Part of a small language model's weights: 7084 steps.
Each number is 128 + 24 x the weight over its row's rms, rounded and kept within 0 to 255. Layers, rows and columns count from 0. Numbers have three digits each. The size before them is the row's rms in percent of the matrix's.

# layer 12 MLP up, 1024x256, rms 0.353, rows 374-480, columns 128-191
101:062114123133114148080130154131108126078112140110142121109114105111133119166130107128125078123102154125129175133126124143137154108131160144122103124139140112125122119155132137165124103125130130
098:103147115125116112116120119111147097117141127135075151119120132097118097098117086102135157141147131117111150141130160112131142149100120123120099143143105143147101116094099154145101113135121114
096:115119095098107162132147168129126137163090162108141135123123109124134161127139125153133118132133105149114116118169152144119143091147116138116072095159129152180135156127108150142142127150142139
103:139111084137104132096118113162191127120106136141109147142145141147113109165077129094162142114142172141095108142069132118088098105117122162091058118147144102123173141128098127179109136101129118
108:076123145114113161112128129139133088123156149143143080159138145147137134153151139126181146123173141093124091136103116148146122141139131123131145148122123121111123155116117164142117152147132101
096:146098151114126138101118101128163124135103105097107131124106135152135147117144126078112126102107121146113137146132128097095145134114173093153123116084108123131172123101153133150160129113115133
097:128114152114151109145166150119120129137093122136138143099128119125170117134127161148162129104151132136116114134078122106130123130112120151159088072122120139158145167130122106148098153110155118
104:131124158083126145124156147083106150120130131144101129136128143139083056111141146134115104112137128129098128169119135158110146101123163141148130118120135088128131122114120188113139125164138129
106:087103086115114114133069143196133152094123158188126103151100157148128142161156142134144110103153100128095094160155151132140107137119155197117123135088142092085144126108139128103146085131149119
086:109137091142172118151124157155169091139166147146149162104091124122100144141135162107164098137119169118153138093166127103107156114123134128122135099184119140130144111136108179159113127061119155
102:107138135101108134115112116113133099081121148092140135125174092118123145116093086131115123148135108128133118113136139118104130071125122098148117144158116124166097133065121146166109157148101105
105:116119105116099172101113145196139129118085132111175141141106136124093145164150071090144124148143132109143121115134120123146133160137090129082151162138117161121084137101117176120110162161146105
098:169158086133145158119124135130128166104119139134123058129089124111104111132146151095111155083126122116175126117117150149118157146139133143154131093134153117130110122098129128092092114134105112
119:110143118141139114152113152137130140158092134127111129091126126093084145112112090155132150140080187117126100139114115118126158140118125143134139153151160112121153159085150100113144134089068140
110:103170114109125176156150169114112166160188133153115163130073138139156120104145085169133124147100130084140118115103121129128124102141097085155101140157134126119107118143135118085120109128137157
093:114121135100145165125146129100127124104107129116147118099118155117109104135061128145148113131166170164096129131100103140117132103123170160155130155145139163105138165143137141138148107058114140
093:093111134113110090112106123078174100150132137164192102109156118149104102133140103118117162115109148130138100165142140151118158175153148144160143091111090109107108131160092117153120125125145139
097:119158110151129083129103120074111139186113128081148128151105096088162117112148135103143135126122154149096112126121116141092063142152100109129173140149110113176145126146134133153112112126164143
091:067157133158112114124116135144121142115117123112113143146170127107163110141103151132186096146121165148124113145142145156100113160126142140082082080127124083148098115072150154157126137136119122
097:144141123134100118120132110141105106145114164131123133154137143118117140126128148149148175150139063113110150149184130131160142124150116131148098111182109088126131128116166106106123141096118127
097:122131082140119084119106128117171109088125158148096160116150132105097082108150115090132109104191109145096164125160139125123152112126119099111162090171104079149074165146059136144104090117134119
109:145142156079122117118121104147145086101123126086132138111089123090118093116118149126094085170111110139148156117139136134140112139117132098101095129119155103168098109163115099125154143097122130
108:128142133129107096138109081129148140143132143144165145141123164116138172093105103122125157157129116144071117128130156114164121085107141122142103111191143156154135128128098107089139126085160123
102:166116144111143125106112080096078098105113146162165145134136178142113111102120126115102119151118135140137130134122137125149105147142114112136108170065130153125139186080160094139108139140129151
111:133104137113137106151111113158167117122156138118135119147145094081145129160100120154101163122129120118129166121136151088154126123118113111087139100127175100165125140132159130162119132155125136
098:151119128078115150139134143123156114134146169098132095125162163129092157120136103137138123117154099122145137146114156113085146109121146111122187102121121184085117136151112154158138126146070134
096:128123141146128124084118109141102134102141131082122090140142122158110124118114109103091131171156089144150135101166122138159139152119171162124188107129124141135143075135092106149152127060126137
098:106131098145128124110139156170155111133113163135157106100122147113109127104100114125128083129135100100099092140153119140157143123173112162119119172147193140109130062112124112157117150145151151
101:153121131149144129139136114124100137113125126074136132123113093094098168159145072139177114145140138108097093149130153160117135121133138116111137156117131106111130162147138125114139093092148141
100:122148121147134130121151112139136123113142150165146151107118103108148153165143093135119117157105124186096156125167108163085121099125114108135099098095118127111111139092138149090101150108102116
107:104137127122142151085160169100118149108124144145167140109125139120121113088141138092139109144109112139118112082121106155145178113139167123120117190131150108136096130117151162149125089161127140
098:159139102092140125139130182105111067106121162133114108149135193093141115147157104119095173136171132166134104110123139125096081153146114127102084107135149119130089144118131137124142107082108142
099:142110104138090115093109149161148147114153149079127122100128175108127109131157153151171083164110142135133113111140119111110095087155094100163117119109145089127148158139147131136079138191139157
089:088131124135131104149123124111151123098137110097112142086155132107115152154151118098121129128161109129098077161163088161158100119118143159150138097145108094140156102106103124151112142147126147
110:152128157136144144126151105171094105120160118106092128163114115136138144134174162098111140150139140083079121108098154146111135106130137219130094110124163108083080141112099120131114129127135096
095:137153105142078150125149137138138184086138167121130134121096120137145093153154122132088084142078188123127115131139082136111114132126128103129169141155117112086167166152112147159138145129133108
095:133137114125169117117131149152128127119171143146147116102115123154126139125109107130092119143117114129179154103126158092112125147148137167131137185140112105143149102153127175132167137115127193
101:147135129159081160127137097167123152174146139129090091131143158142119106134067148122135088149114122145167143102153149179118181132104125149195119123124059080144154068138085147135136145128142127
108:130111143128122091085130114134106141104131109111106132123128098129102147184088110145152166148119146153131163098095172137133144115151117152177145073141134101137105145140092146140103095071143090
097:165164131131123126121128107152165156090148157140130103128150118157111210154153139135148081107107155139137101129142125121112115140196142118148129109131126095099104151139115140150108107159113111
108:116097122089133119152129127084130112130111136131135114161096167184154166140122145139155170108175101138165148123148134146154128107127135147142145112121153181122165128104174075137139130126133153
109:108123114127123173149152111122164113087089148139133091182109120138125134151131111092141103141110129097102133125110116131128121112146130155133138170119111120139130168120124107161173170127114161
091:151113156100156122103120141112146148162159152155152130080151171164110124107105112131154095138154138095133125122178128120067110158177160130128083138166122156123118120084095142119152108136124126
103:141137160136122132136147148121142130129145133118119130160133095142118184115157168121132110080148134137117179162105101140109116132137166131139158113135105127073177119098145164132122107127174140
081:097116109137100145160115140108132122081073057165122145107174157122159152131105131141100156106149114081086087108164146131125155175141117131123121111158120100135136126143111105080110107152122111
093:145104105132157146165114174149113118138129154136144122101127150124156116123097122155138133151146125064120135163131148110135129107172124115127136117147107163090140134133086143160110128150103128
091:126152098146158173145163103115126089126143116102129127089112139112055129106103154158153156140144137109136133115117091116114108138102165132141140125134149134133167143143127110151121056142143162
101:132133110095112116123110120155121151151112108097126113160127149142137099148141134156162133132163090183112109117137110102141116167144169126132144147093129089112112127126087156120127138112123136
101:139094128109116135120108117132135147132122145130142121127145149121135101139137090128148161151150116117074147125110083131095113115103154159129125093117142134122146163107151125121151133132155118
102:144119102139096129094142103113156142129115144128154117176144134102150151121112132129163144150124083122118151126162093130106117078114123151113140087119110114090119172117113127130110143120099168
103:131135157134095164124114119114144137116137153151156141103090122139136106138201149094165088138122094156112126151114108116109144113127140128137132129121109106116123108119116173139117119146158102
107:117085111138118137162084130123123087149114194136119064148123157133149110137134095155110098144105100166118059120125116144123092142143137170117097138153151151138157167123147123124136093122164146
104:107103110166081152131165112114106152068148158148114126137099144105134114168128109122165124163133115101133132128154092130165103122091106096175103157124113093142099137112089098133128125142119115
103:156114111107138099054107127103120142120143151121124100105139112122148163136122200147141120156094110124119153055161120105123131104126141102129166143144156123136156131100096142136140093083068153
103:117151092115164095138135102065113124110134127111122165143098067134143100138122167106091128165105134135137127095131098144162165150137128116136142119172138139123131124117094085115114132159114129
100:118098130140141103114124103119138128088135166177156107131086172096126113107131101116157106122106108127105155129159129177072126117098119121123085137145103158095156143121149154124128126142153093
104:127124150111099127135131119116110121090132124181095116166114132141114177109178154172152088140127139134111131095129152107135113129123159136155088125115113132158096143133146110098118141049100171
092:132126127154111115136073129116124092101147150125116114128136150121143172115091166109110136128155109130124087120126118169096125135125169112150095141148137143164133148121156097139117102104123139
124:160105102149115117098106178083115134171134157149114135104144088120117127210136139129153143141131155129139126126148134154115141137130155116130146130137129078114152081155116075166106132170138151
104:160098154125100127116148106125091123122112145122132130157131160146108116112102130130105108127149127142135093120164137138103115121155110106125105106150127122146124129149079074106135092099176124
112:129129148123138124129161126143135137097090124110102120145153170076085107110173144111109141129127155135113151097131115121156123137133161083160085136133118069144121118130094148163165135108092117
089:087142157075124118118149159092163160142135149146093106130140141140142157080109150119112127146145132161121135152103128138131123123134138136132128120148084126137133147129125145114133143148123101
103:160152117099102159128129097120159112129163130070119112111136114147144118168115135146131116150181119114143163164100146154113176174109103095086151124123118136135134113133048167163111107107147131
096:191132134170141083162108145114097141108140159136114124141115141130144125104101067118096150129120121102142086101141143093108134102144090138139155160111116124124152151150084126140123144153063154
100:131157140140122149128101132111138156091121164147124161129134114066147097116103124152158155143113134127107106169153174101103134122128127114096156130160141063143130109102134089132090146109118143
102:095096154139124117102142135109104108140127121159105089153103153079145075165156083095144133183138139104117153119125133097148142136160148124106141108114117113130124144176096121082140162141174125
102:147115164161124165135123082146140158115133140110146113104122144131122104149162114162159209135126099125108126104118131095179152122149149112098148115135121127101170113121097096134177141141135090
098:128091104181099156128136086136146124166127134189133116142131159117129157122120109154121147128145145111143103146140099106149112118178117116161128122087155091109137095123137152131125121133144131
101:115153101120107155102143124142129183113148125127128124103152121145132097159163164136139111107132131108141127108104110092142114134105092161127134112140120113172122175126145138090150105138171142
105:141139142146130170160141128140128189113145116144139119138143133109124102135077121111088143092125169126119111133150132136120166124136156124086113137115092136142081128148089106163096110115125076
096:147144112147132113117154046091171131119120162106133118152122159121155113155154098116135128150101123119117127112100119146104103198150141153136160118149129121112125146088094124099119171103112121
103:168147142114107125084117100177126106147105151110150116155132143132150104116148101126092117158126125122122151112160092127088133122106105159091149093103087135126117165161126104088087102141148155
100:117122107144110128107122133123138142121071126163114125071132107119133140135128092124150145103137185141123119116122134137141156101123088109119112153137100160169146109076077162121133148126166125
103:105143142149114133137128150169163114135130139098095159154106167141119121154110129130097103127140135155134170093125125127150145155148108162112157079105136145109205086126113149139180171142122108
099:141127110142070142082139135122145098140135139085155134112126109094147122139171091163155127139115126152138127164127135115126159132118130110107125123116121111141192165099097126124118124099143137
101:137083139096140175121167128185157108107141137125155119128089103136125096130081104121120103136125145143139093109104142136141079113120124128121127149141154104157148160147089115145134133126137132
090:153160116105118162121134125140147118110145153133167108101131146195086111150109123149129130098159166168088111115163132134129148152114162134116125125105126122103129171112152084120132122167073165
114:148124109120131107113107110099166080102142144142158062161107135086128173148151129130169131125145117104138121101132108137115108149140097113092110134104128205124193099125113133116133124141129085
110:136113133129115116117136128138136156145113156112127103107157171141089148112109106159136097094132155151141084112167164198095140070112116114168125164114167144147101172127164134114090149112128126
107:158139125119104138117105166121141111072164121127104132147138121080104090165114116133155125145148124083075122118202165103130145150129154168148110118149057157130129176128157141140105116108149143
098:110150115152136130112163127164129096157116123099128170131129112132113103159093139129149145134089095132117114116139145131129145166104132163141080122175139119150133103117164112120122131147114114
096:082158138136100111123144123112114113124145148123086095099145146144128122124122113083142149141110160115091081146121162141161134114126158112153125175095078126115102163151142161139109160109106124
086:140139116156101103089147104142119102083112135118134100111127145082145136136074123094157149103123108079121125133108148144157117168148174167124140127127092184130145073111126118167105178108120170
106:126114176113144088124108139099138125092110156138107118176135149132146145169090117141131126110067134083157140128130132095107174108082149098142140140114129128163112158132129114120182120147146121
098:146124171136161097135153110136175159121136109135145150138093154100130129166125166139154113172153152156091132103169103130099122089095118129155139097117114143122131121096141143157107165129067106
101:153160153110131098139133136139154169100115138145137142139112128148158182135120118141145145136124137142124138146125119110134122145108123132136110113162149130084175155105183103178143162142092138
095:109132132106110136130169144143107125150124113135117146134134137096134131142154130124127118100126151112076120123125114150113178109139159110136106166124093124124163153132119103153163105117143152
106:102139116130141124113146139129119142116116141142099157115134099115094131147141147078112145109152153129107125162089156126132133143142132149127092136089124147133114090168122120144155089110115142
107:162093129125169111142098158103131119142068140151054123166114114121130153119133164167155118124095091152131103180142130165178139115134127125149121119083097160100130152138114126121139094175134150
099:134128166156125125079136140141088122095092131110163140107127129142134124109110187140147144129143103159125093081137162099152175128110107134135118128154089125173118161121119170157132110117148131
105:149164125114122103096128144116106128116146155132165088120142123132152095146125099161110155129173146123122176111071101139144150151105121155096109162141142154156133114139079145140101153101117129
094:128132101136170126135189168159102120122105142124140166145169138126097144148125087151149129140075135088128105138131133090138179148165113133116115132125136115098145132087107101106160095185114093
097:131127120134123147170174134107105146139146119100146156125112104118119129149144144157167102158168152124075149124142103166143140114106096128112125087132122120152119115156119150136098161134125131
110:132148086121166171108135120133091114141108125142116170173133144117101145162138170159122137134097120086095120121164113132100132172164123130120143151126123116089089138095112133147092106110105090
103:121157103109141093154101147101084102194128137097137125114137177125100131153151151124191135086123120120159142125118122140123129128142133144134124113129112123134130153170115131091122117128119149
094:127125105100143137130098122139132136139140133134133180151096095131089180126153124144111139146140104106174150153111162144157152097096143127146115132127161127134110121124134132082116204128127110
098:117115088114113154114098141099111108149086124103142129101109169110101123119095131115162114128146142113089138120085096119143123162111104121137116168104149157134141124076125138128103142140099124
105:102145164128132088103124102098172125160144152134101146162137138145134139127126077089116149112105159130136124167098146117104118146137145109160112098111151165086112178144117104126139147085063146
096:110061120114145115151081149181147132113123146138131136152134118159093105121124161122111137137106080131116148155136127106120128133142152152093192102182091134148109082123105107128124132101126132
093:168127127101164129074140155110132136139119149153095162108125114173098119157087080162096091186128125156115110120105112137141176104138150088138151156145142115130131086090145115110151104122144155
105:108103146139123149095149152093124124121160160154080091114102112099108100131155183108121148144153152119110127105141134121147132130144106147165081138148092127167158129161142090111123162149136161
103:129109112095128093093154156122132161119118130137123137127133089161125141078098133111132139109119120130150122070155130139101093126130094140095094111128147101124157137082102157104152122103136111
090:132129125140125140131122130158153140124134100112116124110127110101090157133141094145128126053161139116158131107100124119089120133109160139103122149125138110125145089127118140154125133161158154
097:139105116166114166143144109167096090129155130129157124137105071120140091160110134188156107117166102115149126121134124137142146129132136167163159100145114121093139127153112144124145120152105141
094:109150163100118144122117156149158160106145129124074105107122168149155105140085134120201079149157114163127105114082097133133147095106139124163129116136141102096141089184111131132084127116116161
092:126174176138112149130115099097150133127135109158155106094148143147110134174159147115110116094135159155111125106097120185086172103150148170116098154138131095167121099095116142112106117108149130
107:131123157132135133130073114139135143122134123106090108103132142114145142176139153164148136145143138167143128104119105130096114108144091145126146109116071148143152149155129146122153148129106115
# layer 12 MLP down (transposed), 1024x256, rms 0.121, rows 374-480, columns 128-191
103:138150155085134161123109143143144167087145089123165107083116130133122135096124114087148136128119132138104114147084131145128174117109161133140129158128128123110086113111134160133106150118125130
100:140164144141102104147125133167129124109123089095170149092108116138089174096114125130176143174104125093112161116166087147148128156145130177146109133158125084110077093164152148120087111116139140
097:142098110131070106116151126110132190129148025090124078127172123119130095126134157148108138157145144124127134111145100137183119127109085096131159142112128140109164129118124114112128124118108132
107:098081144102119126143144132133129135094083187212121125131118131117138148128140141128110084089149120150143121128146144133107109099132139139159142137121096152138082118159099132129117098133092132
100:147100138177138101132132054152114122142137108122117141095171137122102113115187147119141168110148080158128146144169128130157128122096128119135117116123126161157133141096092115132118136121150122
099:124121139126144136173108131188072117147083094095119126109141146146089162137127146170110146138132111102146166099117092103095113136085145122161134129148104080160123157146106097138130187166166107
091:120109124108115147126153081126125175179118093086126130125126100137102161107104125116125076118150158114101139124117105136149125139161103112114133148136078122086100146122153123108130086122123111
098:111153172125122122143140132091083164118125099156128115137193180126133130143135108101110139105147128136102152113129188154113109106078129109142108142067133136142146132096129157152136148143110120
106:102136132150169114131132117115150150141123152093119103134194105148094131150115124128094143117117082143118111106117141121146124133151130123083106114127116138095086140147122094115148130125137151
088:096105108137129133158117137122125128105173131138104137104148126150140111094103143129148126126085140138174095158127178119166118118113129125091131107109116137122095096149154154139140157091107164
103:144178116123133131081080138162129120139096146118156110149125122111144175102120138086160177147128125115100142145134164138096152123163124126106170125132102130126085116131134148090143193179133087
103:071118143156108118115145123134099155090148137106159160127139189155141106122127089090116139114104123112132125134130091146131108161167109119139127107115130120092118142074152153146093128144089127
103:151150129166144117148162158144101126110152096167129116096146158119111171095108173123130133075106110136177139103128161149109158105088140126140110084087129100108104133143108103129127131100104142
111:141149115133099158117121147109133188132104032179084136145118147117106127140110180100127145125135174138121138103123149177110143146129108110123162167111124129152144148121132119100105127137088158
099:116121143128131139105142107116166134132116119123123117159169118136132141148152169116109119152100111116099113077138161123067193139141098156098145093136159130127112156134128169143109086118124164
095:143140106157145131161118137074152139119166060120144120162142182130089119116128125152102117127095147130140173125106116114149138100131121115134159176140156119113128084099126149108098117147153136
094:083101083137127129098144138149162149085089089112139124134114095150130120106125103126118130134159139104166109127103114150126170130101125132150169105145169085152135136105106146146131139156083121
096:124141111091150145122151105152083106167159110109131108164144113111083109148119126118123105126176106137154125147130156113134169109135161147092136117140163098147138119108162146100169083087142161
092:183155170183171125103149127125156124116118000119128139109159155121128122112105151105095155141131124119146113124122146148170138101104097126133125150126130104128142140102125147110130141135117124
103:140108159117136112115104153127141125152124168136127106184137070126152128134127104141136162111100132116140164155148135186149166155089116095137118169155126107157170159120091146102142131109113135
100:104126119079152165144115141136128122139136115119102130163111144116105159150072128113116106157168149145090120119110167119132131113142144101106176151136113122087141108151130136128102137137138087
112:141139141105134105124099088123121127132163108115148109121125164113132095146151165145137107104128125137129169152117148109153116100169164131083131152072161079108107140117155161148175116095121106
103:151124124107107141117148116142160119117136088150112129113129082098132157101111109134124136117138147161121145096194178159136160144113154148151150120107128144139147133118131170129106124137177166
101:101165102140140132119177100134106139153115071145135137112138130138151114163120126129163130126147110161154132109127177107121141141127136114130124144153119088144129124110134141155126111120103123
105:151099114111159172170144156133132144107140098078109097151130108091171137141117147114123106095085122101142124093133128125116133083164087104115094121113135123147147141085163137132100094144106137
101:130123118147124115172169194145116120159100041121110125132172119138119147144117156093129108137123106155163172141130143121085107162160156094137150139100150122067141139132113095137122128144154160
103:185113119109126138115155106096183136101164059143119127147178121144132113093124128134154152113109131122106143119168069113111152157090191166088140130122136128126104097093129110135097101154117143
095:117138103139108153140118120087120152094136121125155144154204130115153153072103130121108124147136126078124094122112120146148114089134102125164135151120104104145153106084113164134160112105088158
101:116135179088087145077113116150157132134093110119126134161153121095133121094132115124118121150138098155099100107156103156094104179112113107115132179123148120101098123152167171143114112148145157
102:107137135149115161092103148116147153140101038150116113107136140131146138140146109120094108122128122141144123152160124118134110125127095129119113137175120128112136126121140126103113100156128109
105:095114089133130129077175132075080159135132094145118135115119128128121108131096098164106143126156129103138134131147156155110150133158112117133159164134111085133128124151097152126154137141137154
100:157123112119157145103151135117115127121135057169129124130084136129135100117126113124103154161133102089142123163087136132106133102203120148080120119093088114115109151155163132135084100169135175
103:135114112145111137113143143123132135105121027156136142144125164126146114115155122131139123128130096162130136139106125080106102126132122073123098161134152131165119145120095103125147137118140098
094:106080112124144116106138144107093124107148075126145085126064118162120064108144116127149090156126116166169129107092119116104100121134119115140101120124119135124123098144117146086109110112159127
109:163178121127142126079114092186132102146181139100130151115123097152134131059194143152144135118167155106129149086160155150126116141128118107148132134133097129140100156159128116132137170120102160
096:141122146113145122149180099133156113136094063098157078162131134111119135107123127163104099158141180118103160134110140099113160135123134128142094128130093159139156075138154112111164134130145156
091:155164116134130128137089101130171149154151037130071113152223122104112112130127110133154147116152098125073089125204103163136078160148143144096117119138104104147077120113166135149141078162119107
102:084142116113118113172121167126158163091157064130109126143137144107097089084124114178090112147152097156143129132130170117124124090120169137100123128133138163155080133135140148093125085143119125
104:153123158111128088107122111097126119157103085125103120120147079152094145142103142175157148138095178112152160159097153115177144130123134130159120120144145114125123156140117174111143122119153079
101:141101158124130158162108104116137146130123044096116122143140109111174114132112159169147130126149074129181144101127157152193146141096193128119162139135105150159134099127118125097108160123151149
098:117178149139135132145094175123165154105103121097118094159105086147105113106139126124149144116162083158133115130177120144158127122144119135138127097157154130141148095104113133091158149107110086
108:126147098120102071119148134137139109111126114131131129129162129162130116147164148109120120150102131131167178123137064131115127165126139148090144099111118128127107180109108152133141163101163157
093:140126160148111126146129156152194120128131136119102141114189141107087103128144092103117144167115161137129123144159170172161117119143140095119142155158137127122102108127121118144159164150097130
107:125108160127128115130116145098160108124140123105149081121117117133155106139121130117140134151150066159147134119120134167123145138122126129140109105069131107143109165147118093150133132130152156
084:130113126104115130132121148148130129110135000096105151131124128143116109123116123115125114121128140106115107116134130175134150121145145147119108134131137136086107113103145135138106109123137121
094:113060136139103126103148142135105145141163125143151120105155134104112167164157150162103127134135122087117113151128095075145116113098152097157094132086115140149153114136095170151079098094084141
088:116106131166106140148130148122101135149127058132118141109126133115130129147120147151126162134118138138128100143108171148123142106139108191134146128133144156124111124128135133120155121128098115
104:137159111124114154116133132106124122097113130111137087140187147143110116075122153134109146106118086130145139139114093117108107151130154103155086123154126090107157119108145144117151158099141119
103:082097117138141114085138108146187123145135146164085089103168085118140116152143128127132155118133159095122118154155113073099150114155080097140116156111109176099169146139151110110140142150116147
100:136122112069120141130121128125150116117108079147137128128104146103125140124124148135109126107159124101126152110099123128160134122139118129133121117123128111115089162119098103110148149136140129
103:158142121154129077094150099119138162135161150130130124110112128114110170151156113107083124162136161123141137142073140121096127109133148134141122135094104101146156115120192115141127118108141103
110:135159123169105103135147124118104130144156175117160122114123111153138168103100119154094120078124135161114122126132122150146108119102139131133120155107150182133127129127154132140132129125129174
102:111119123143130142168142120110129107125120135130124144097130117111121134137092130145091167154157165144141074126104084105096092137088141094147170121086143151135132128114085108122132152112142134
102:143114123088120090073149086111135156107117047111132119113116122111121130139107115133154178119116113133097101121116122129132179133116131110113145116107113132118171084143128150165139096146094102
101:149102130125120169125113132114070105156131100097134110134133116092100112130142144149083141150127122126132109127119135140169158110123139107136140160105143123150092145130132135155069132108117098
103:117086134110145147137108173131121101116116145160156084117135126088141068112159096145127128129119108142113117118112141084090124127114139141121157173133135128115177136190098094103116112096150113
103:095147141100110145170140120116129121106142077156112121140138104124110144132162158125120120128112129097063156111092169129111129145155138124168112119124109167098144104114097141175111114146152150
097:124115132133176114135116142124131141128147036139145142150090137162106153108133131148117129125148105151146131109135111130098155169144162095124147118148121150088092106101117112162113136110139079
112:119153124126125139132133135112127149097093111146119100100151122137147100134139113149131141094143193137147122145160150156084127141120154073088077138144126109081146084127122177100155144136129149
103:124150188132143119136151133134119143090102083147122115112114145143158103128120166120122147151137138163121074133131124144154107122077153137148113123132111119156128112143125180121133090123124151
102:148140139098115132077190125097143151146148076187098131109145131125117135159109140132121137135095184145095138122149107129149134163123133094145104145095123110131140123152112166192137135082141147
087:146135118115110122154121136120137161121120053149104137178111146129124133093145122146177157159121137135120111147128140159156160165149101116074159097110129119144102113108130123166165151123123105
097:119122117131107140126151131155166133137171132102127124159133109123115120154123121149116117150147127119148135092102121147144088127089097099143149134090144095146141127158110128105116132131126111
094:112167117159108107128138113140162099105143142123127136108136136127127127117125122186119115158093071080153155149142104161120142128114098124120145084136117098117130165157109131111137155146133165
101:112071121118099180133143146102124128111128117154131115133135134136113121149171143121135129127105134105108116125108119153175140085080126117109153113141109154107111102121138113150142088137157149
100:116131147149110136121103134126098130135132072117134106110114124131160129122151078116116125151135116126160114190151102150115108139142139122099157152113149120084110127117146130129116107099152127
100:133077095122147098096131102127101157139121073121116094140109147142113111151140167133129102159157123111127146113128134127110109132142158156145084094117110158134142125110117124177129153091151147
096:103111181137160116165143136143099129102077060115137143166220105113092132096103126122078130125124100118141142123142109087122139082147139103166150141133136093132126099132116122121127147155128123
101:137179106119103087145099096111146143121131073092117155112127148100174108143150155120098154156183139102107094097167133142173088108149134064126158150133100123093103171156149141091065141085178117
105:173132102128126119119125113111143117161150101103117142138136101104131086128112098151085128106118126108107112137116153084101116115127090112167118161133122120129075136147105154125128143131127128
097:140185141143101119135135092098115092071091059174158124121136150115119132122185156118143141112089146108135152096112111142120099152084134095107121126142158128118140117131185129134072127129164112
103:126171116137140133119148131130132137123108073112152169161078171111097116117142139154151127166159132094118141147148126130116170150170110155108148129131114122092124131143168124129109157101125129
104:133104118180099140108135158132164130104129134118117132101146157137162087114121126144161162122086075148089148144117130134164122063096150146127117167114102125123117142097116136078131143138180120
105:104128168148157101161147114126110143136154066158140123123142124135137153142130138120116148124133176117119126083144121118129116126158107159163148106067116112124146112177165165141165136142112082
102:088128114108086081122127108123140097096109084089121125123117144159127102111106098127134137135112126117162105148156128146121122134125124133146144132081090136110145129137133135100143118149120121
105:158147130104140135135113145101140146164162030142162116125131095126153123137140110100095123132169094103124121143100139144144104112159139096156104124098170131132175157115113104130146165153086143
092:141124139195130123158117096128132126124167027136108102150190111120171114106128131119121122139102139154136106098139107137181098108167149142126124150123122069143100140116104127144152106138111126
110:110122156104148132109160159103138102146122091092156125167151100117131128084121146109166158145135112084119101127126098141135095140152143131115137125157112126121187146132119092115131133129111098
115:150164144146107157091130108147184157110134135131126086132133133133138121095147179126110104110174136114167167134124144143137132125130099110119158125158087128131088115112151103179146140112136151
108:137150123099146149143117116134135164136153087116062100134145146121143098150120088133134134120152153132103111128149121124143106139157109120110146165158105119148100145151168142126092119108160141
103:103152122150143134138118102174164082074100080132174134103141134119121168081124114140118143128103152090092102142143149146112127124091132133170088130101132101090148127138128146153166149128117166
094:136141137106156106092154115138132134098123019120145109177106138123148141130113148096081165130161123115146098172094134148139145134146107125161136149118131130163137118140120106146109141140129125
091:145165086148152119143134118163073112106153037143106114111131136136163149137100136124138148130114110143136125164143161102168138120134154113077096159115115097128105143113091116119118120131106162
108:134118141156095092133099149135112129148114124105131077139118127162116125124125136103141103161143135113148146191095107106155112134151140101166167156099161169147146108139166124125099125145140114
101:180079139164171125105113142113197167141069081121091131121093122149089091148117172133114110150136112160157148129150157131132127146130090119111136122131103146096132125110165140153146139135138153
101:133105106128157125144141116144164161132110029147091127127072108130109178089139153139118122125151155122117110091148145130115122165124166090090148126070125132149100125136103140077136129093110147
090:128097111138092087120116144148125139163142119098113191112193122100115184135148159127125119125134125137079099087135127141114125103166147129137135139142078119113169155180106096130110118148139132
105:125118105144153153163152101081134136140155170121149120095152126144109127118129128118124125140100150072134117124155125151087146098129139124161116102113137082106133131166126099108150114114128176
101:114119131101143100096139092161136100107143106133137173143122110136110164118080112138102113123133160121125139155107146107148136144130123153130130134120100137121145131161137143106129128168159162
102:112095107129119145128120137140151110108147101107126121100147168113105095155122165107107107108133109132179135119123092122138122143177117100090129094142090144116126130159150130174167142119149101
104:146154124137116136171117084161148115121094117087155185120163156129123145153167128141127143122104096124110158109109123116123096084105164134101138114101119109116101100106144122116130129109160116
102:114135097135128142140135092130148160117126149156114133162164176149106179144139115141134109104109149150180144134127155155150150102111111068159181155117102132144125130153134093145171136157102120
095:126111147118141114126071127103124119131084113175142128112139103153156148116108148113115155112147101121136089104134102111119101146153094144137125187121124105147123157084140128156126127176143161
108:169126136111115116164142144154105125146122074126147109122125090106074166129173106135099149139096093108128127157169136156124129168090134105052087135161081133122120142126133146117140095138122149
097:135128116129114110094119093132104123131068022132139135147236105114158131120149153161142101104133162172171128135219126144131106103152153100107166121127122151102102143171149153120111132115105114
095:114144153111138193075101176110143168093142117151078090092144108109106160165143121102142117141168110155138124141170108158145083116116137140139080150130119088091108145143125127157123101129117095
099:084126129135148134125160127129116102177125075152100126108137110155132149140141199125113170153118113114130102075105134170130092155152121131114127102135118133116117116145180140107096147085144152
099:146110133133141148063158112093144145116081135108184118139140122108155102112138103148089143130142126116155130135131139147122123131140132069099119150120147096098102116129104162183114135161110135
096:119142106096100117145105111098130105128121143135130107167139116110153119141154108107142149107154133153169130086141180120140161059119140123112087087111132119166113121105134145115153116092142140
099:135154123100125155183086134152154118120153072127141164131128112100169091129123148121125122128130151125142112126137077135129157155163157082154116166150139127115109122105097146117141115183128147
103:146096112140151061117144169097115141126121086122129122116108126172125099127137098086115111087136114136080131133127127110128123098108108130105099134152084109145115089109136158159110118124098142
102:109108155133129152136100170148126138114110090165143090123181119169106134128106113135116126148123086165147137144132144120144159127121116090097077097155116099153147135107095133120132127092110096
097:051115129123139111135118136130114089132169056142123117101091127146156121120134105110149104122121140108125089151067134105118130149130113126142131098100131146112146164162151089167133130118129068
095:143113141098099132117147116132103122149151023137174167130146046107107158079154092168123153108125170092095098091146159119122125142111084102137106100121095093124129109124105161140153151116131133
096:088126148126080156141128118081117171127161108096093126106190140127136138081066111128172142091104116119126121151139104131143103106095098138161143107179106112150153142173116131163097084144109144
090:101106161138076112115119109128139122103133081152102139130190106177112142125123127132071153084091161102095112123119161118122139103106140109145129127123110153120138103164125131137169087105098109
098:116141175172117116103121114114148079137104070124128135136120140140142094134174155146109119129173129101115111149108123102140134134112102086152118104078099121147132151139146136121132121158130122